config.yaml
norm_place: "pre"
norm_eps: 1e-05
init_std_up: 0.0617
schedule: "wsd"
decay_fraction: 0.862
train_tokens: 95340000
dataset: "wikipedia_en"
Each number is 200 + 40 x the weight over its row's rms, rounded and kept within 0 to 999. Layers, rows and columns count from 0. The size before them is the row's rms in percent of the matrix's.

# layer 6 MLP up, 384x96, rms 0.212, rows 365-383, columns 0-95
088,234,211,172,197,208,145,197,175,209,273,223,213,163,187,188,226,182,221,199,217,307,213,194,201,183,207,237,152,202,235,160,243,197,175,181,213,168,147,139,271,237,129,224,214,189,184,130,220,122,177,159,223,148,201,122,149,227,107,223,213,278,214,229,206,225,175,219,233,174,247,268,268,206,189,226,204,181,161,211,190,197,194,174,184,172,239,246,116,127,261,139,126,233,240,241,169
106,208,188,164,190,201,211,259,203,263,160,139,208,174,181,226,238,189,201,211,263,156,214,209,238,135,144,207,251,169,262,192,248,172,213,210,228,201,206,218,148,167,137,271,200,100,183,136,251,250,183,177,221,153,175,121,262,173,122,199,203,174,156,253,190,93,246,176,182,198,252,252,244,216,150,230,158,158,201,171,151,175,246,213,217,153,131,189,198,148,240,183,232,197,168,182,212
093,209,141,210,199,229,217,167,187,218,161,165,121,202,128,269,242,242,160,235,225,219,285,204,243,187,207,187,260,208,273,241,180,210,149,150,213,218,200,172,139,147,148,245,205,182,154,100,187,273,137,207,128,189,275,203,182,257,211,219,197,267,217,190,141,236,190,124,177,204,219,211,141,221,220,227,206,267,241,187,175,185,156,210,204,234,190,251,175,165,192,111,181,213,219,208,185
108,174,264,227,152,234,212,212,179,165,194,121,223,180,224,269,196,220,233,233,285,200,216,163,174,166,193,218,173,251,118,152,208,217,198,250,236,204,169,145,222,155,217,211,247,165,162,203,159,191,242,249,169,174,195,217,249,227,263,200,238,250,157,174,219,174,144,210,195,218,198,203,226,233,187,108,236,175,315,160,190,160,230,146,146,211,167,164,199,252,321,186,190,264,227,192,241
103,219,163,191,225,223,196,255,197,295,188,139,253,230,159,267,224,161,165,208,278,218,220,182,250,253,215,254,201,217,184,130,245,213,132,202,199,207,150,175,211,217,210,130,188,227,179,226,291,248,209,89,214,203,164,256,227,283,167,193,206,213,158,192,182,227,167,146,186,227,186,201,261,236,129,132,219,211,158,218,157,167,166,148,194,252,248,195,170,197,167,218,227,149,142,211,198
098,177,144,166,220,194,207,127,198,200,186,164,253,212,132,223,143,166,217,137,175,157,224,193,217,159,212,254,194,217,100,202,163,247,194,212,232,245,245,201,228,168,180,217,122,214,183,187,236,251,192,218,151,167,144,198,220,175,216,266,146,206,129,240,176,197,217,198,207,207,168,176,191,163,236,178,135,189,248,117,159,285,164,166,197,205,158,193,210,137,145,266,226,149,277,272,261
101,198,191,186,261,176,173,249,156,222,223,237,213,219,179,149,157,206,199,224,278,223,224,162,205,144,192,222,280,247,205,207,174,164,146,223,221,211,247,211,224,286,221,188,163,288,240,170,183,250,202,177,133,235,250,229,152,264,160,172,166,179,200,275,178,238,157,171,207,173,208,167,189,179,266,220,270,292,162,178,221,177,160,299,203,173,243,220,156,222,228,113,228,144,199,184,218
094,148,146,141,171,268,225,149,199,185,224,166,123,248,168,149,195,146,128,252,237,225,168,217,96,183,185,288,257,165,230,221,260,112,122,204,248,210,205,232,194,184,191,198,180,222,218,226,250,212,220,166,225,184,159,186,189,239,263,223,240,228,165,234,208,140,175,196,279,117,215,150,183,200,204,234,139,221,187,222,196,270,186,187,202,199,181,237,170,177,160,217,202,188,156,215,147
114,214,266,164,218,162,201,228,256,289,148,182,216,172,246,193,209,206,244,253,265,220,233,251,219,249,170,121,221,197,269,289,122,237,169,223,165,230,184,162,147,185,182,177,130,233,198,172,266,182,215,164,232,153,221,221,228,149,258,186,243,211,230,213,221,202,206,152,154,177,181,205,183,218,201,240,239,220,171,223,214,205,278,163,303,244,176,231,170,207,133,186,129,219,190,240,244
106,247,220,197,268,262,156,183,170,184,193,162,203,217,260,216,227,164,299,215,198,202,260,269,224,222,273,216,174,191,131,233,195,221,193,222,195,170,213,142,186,247,196,108,233,217,206,197,157,208,225,196,207,235,221,249,229,192,235,251,236,175,293,217,246,304,281,186,242,129,248,192,182,265,223,230,198,184,229,225,244,204,230,112,213,243,227,223,180,172,180,220,225,147,146,231,220
086,207,138,139,202,196,145,198,264,212,231,186,247,194,222,288,216,193,238,100,218,261,257,235,206,212,230,225,220,180,262,312,200,235,200,199,226,190,139,142,205,244,186,200,180,135,221,188,148,214,260,230,170,167,235,219,237,198,228,265,197,160,271,238,165,214,194,221,223,136,205,262,206,223,200,245,255,205,231,238,320,216,149,227,208,171,187,252,194,221,180,174,234,180,227,238,179
112,230,150,288,141,209,164,181,234,198,156,200,184,181,227,230,211,283,142,218,305,200,199,236,190,215,158,248,276,238,208,260,176,203,246,221,206,198,200,205,165,213,221,263,232,257,228,230,152,188,225,242,208,99,203,210,203,159,154,205,248,138,273,200,230,172,222,265,281,211,162,237,191,208,260,225,166,222,196,223,209,166,261,152,271,185,213,256,189,182,172,198,181,223,272,231,241
096,154,212,247,166,167,135,214,250,118,232,227,213,214,232,190,101,230,144,188,169,196,195,210,134,188,222,205,185,179,145,206,200,138,174,220,238,177,208,234,177,198,206,139,189,155,151,188,194,236,222,160,193,107,206,275,179,234,279,215,208,165,213,175,227,204,213,254,230,204,200,240,224,154,242,183,240,225,117,122,215,167,226,177,174,221,284,224,179,232,166,199,264,298,172,249,134
097,229,159,213,167,140,144,195,135,190,301,195,230,212,170,167,185,214,213,263,182,168,244,214,242,221,136,112,268,171,218,183,239,223,200,158,209,230,269,201,155,169,172,271,159,189,241,155,188,178,125,175,217,225,171,130,199,161,171,263,199,222,147,214,247,202,174,163,138,155,218,173,136,155,221,291,191,184,158,228,177,120,245,226,207,163,208,242,219,164,200,225,267,187,201,167,179
100,136,190,270,230,260,240,230,229,270,202,195,164,233,238,204,188,189,247,234,196,222,263,223,228,174,176,136,188,152,171,205,180,174,169,169,189,264,106,189,219,167,239,193,166,227,200,147,192,231,294,193,189,140,216,173,196,163,166,196,108,244,232,194,165,174,194,184,260,269,226,177,281,132,155,201,161,166,161,235,251,251,131,158,119,258,170,207,189,187,177,246,212,211,216,216,181
080,155,199,229,140,143,141,213,187,247,145,170,165,199,171,244,120,190,220,212,241,228,231,152,234,204,205,170,209,124,184,150,261,201,222,180,213,226,216,164,185,221,248,137,236,282,220,167,145,201,143,200,128,179,207,204,185,208,249,226,160,243,212,101,104,245,225,190,244,205,165,163,206,216,209,233,217,183,233,197,236,214,247,243,174,148,218,321,198,165,250,232,243,183,181,215,258
096,175,185,150,254,202,157,142,230,250,164,213,251,209,251,193,196,263,227,219,196,216,138,240,218,155,194,167,197,174,210,145,196,85,253,181,137,207,138,193,122,157,230,180,161,201,202,225,183,138,260,189,153,205,180,251,211,195,169,248,202,168,95,123,253,198,206,213,234,246,175,195,233,219,179,251,228,253,245,142,188,141,192,187,252,246,183,206,200,150,263,219,245,138,208,213,165
080,209,230,152,174,168,239,147,193,266,213,206,263,165,191,264,242,120,175,240,182,231,165,166,185,174,264,154,186,212,279,170,230,132,131,180,118,220,227,205,251,199,170,189,152,225,177,148,149,187,194,200,115,281,155,142,205,197,201,227,173,246,235,164,194,233,241,158,155,216,176,176,186,160,132,227,194,201,229,189,149,114,195,267,152,200,191,185,206,136,189,144,157,179,175,211,161
109,143,185,183,212,209,179,276,204,246,273,277,182,130,231,228,234,200,187,234,192,189,201,223,235,156,154,176,225,197,166,188,172,209,225,204,175,221,182,233,208,208,195,250,157,212,180,188,164,171,146,126,207,152,262,183,269,129,185,219,153,320,240,170,193,187,216,250,250,194,240,186,184,235,228,173,176,138,238,231,278,166,194,256,195,281,256,235,130,177,141,169,205,273,148,205,193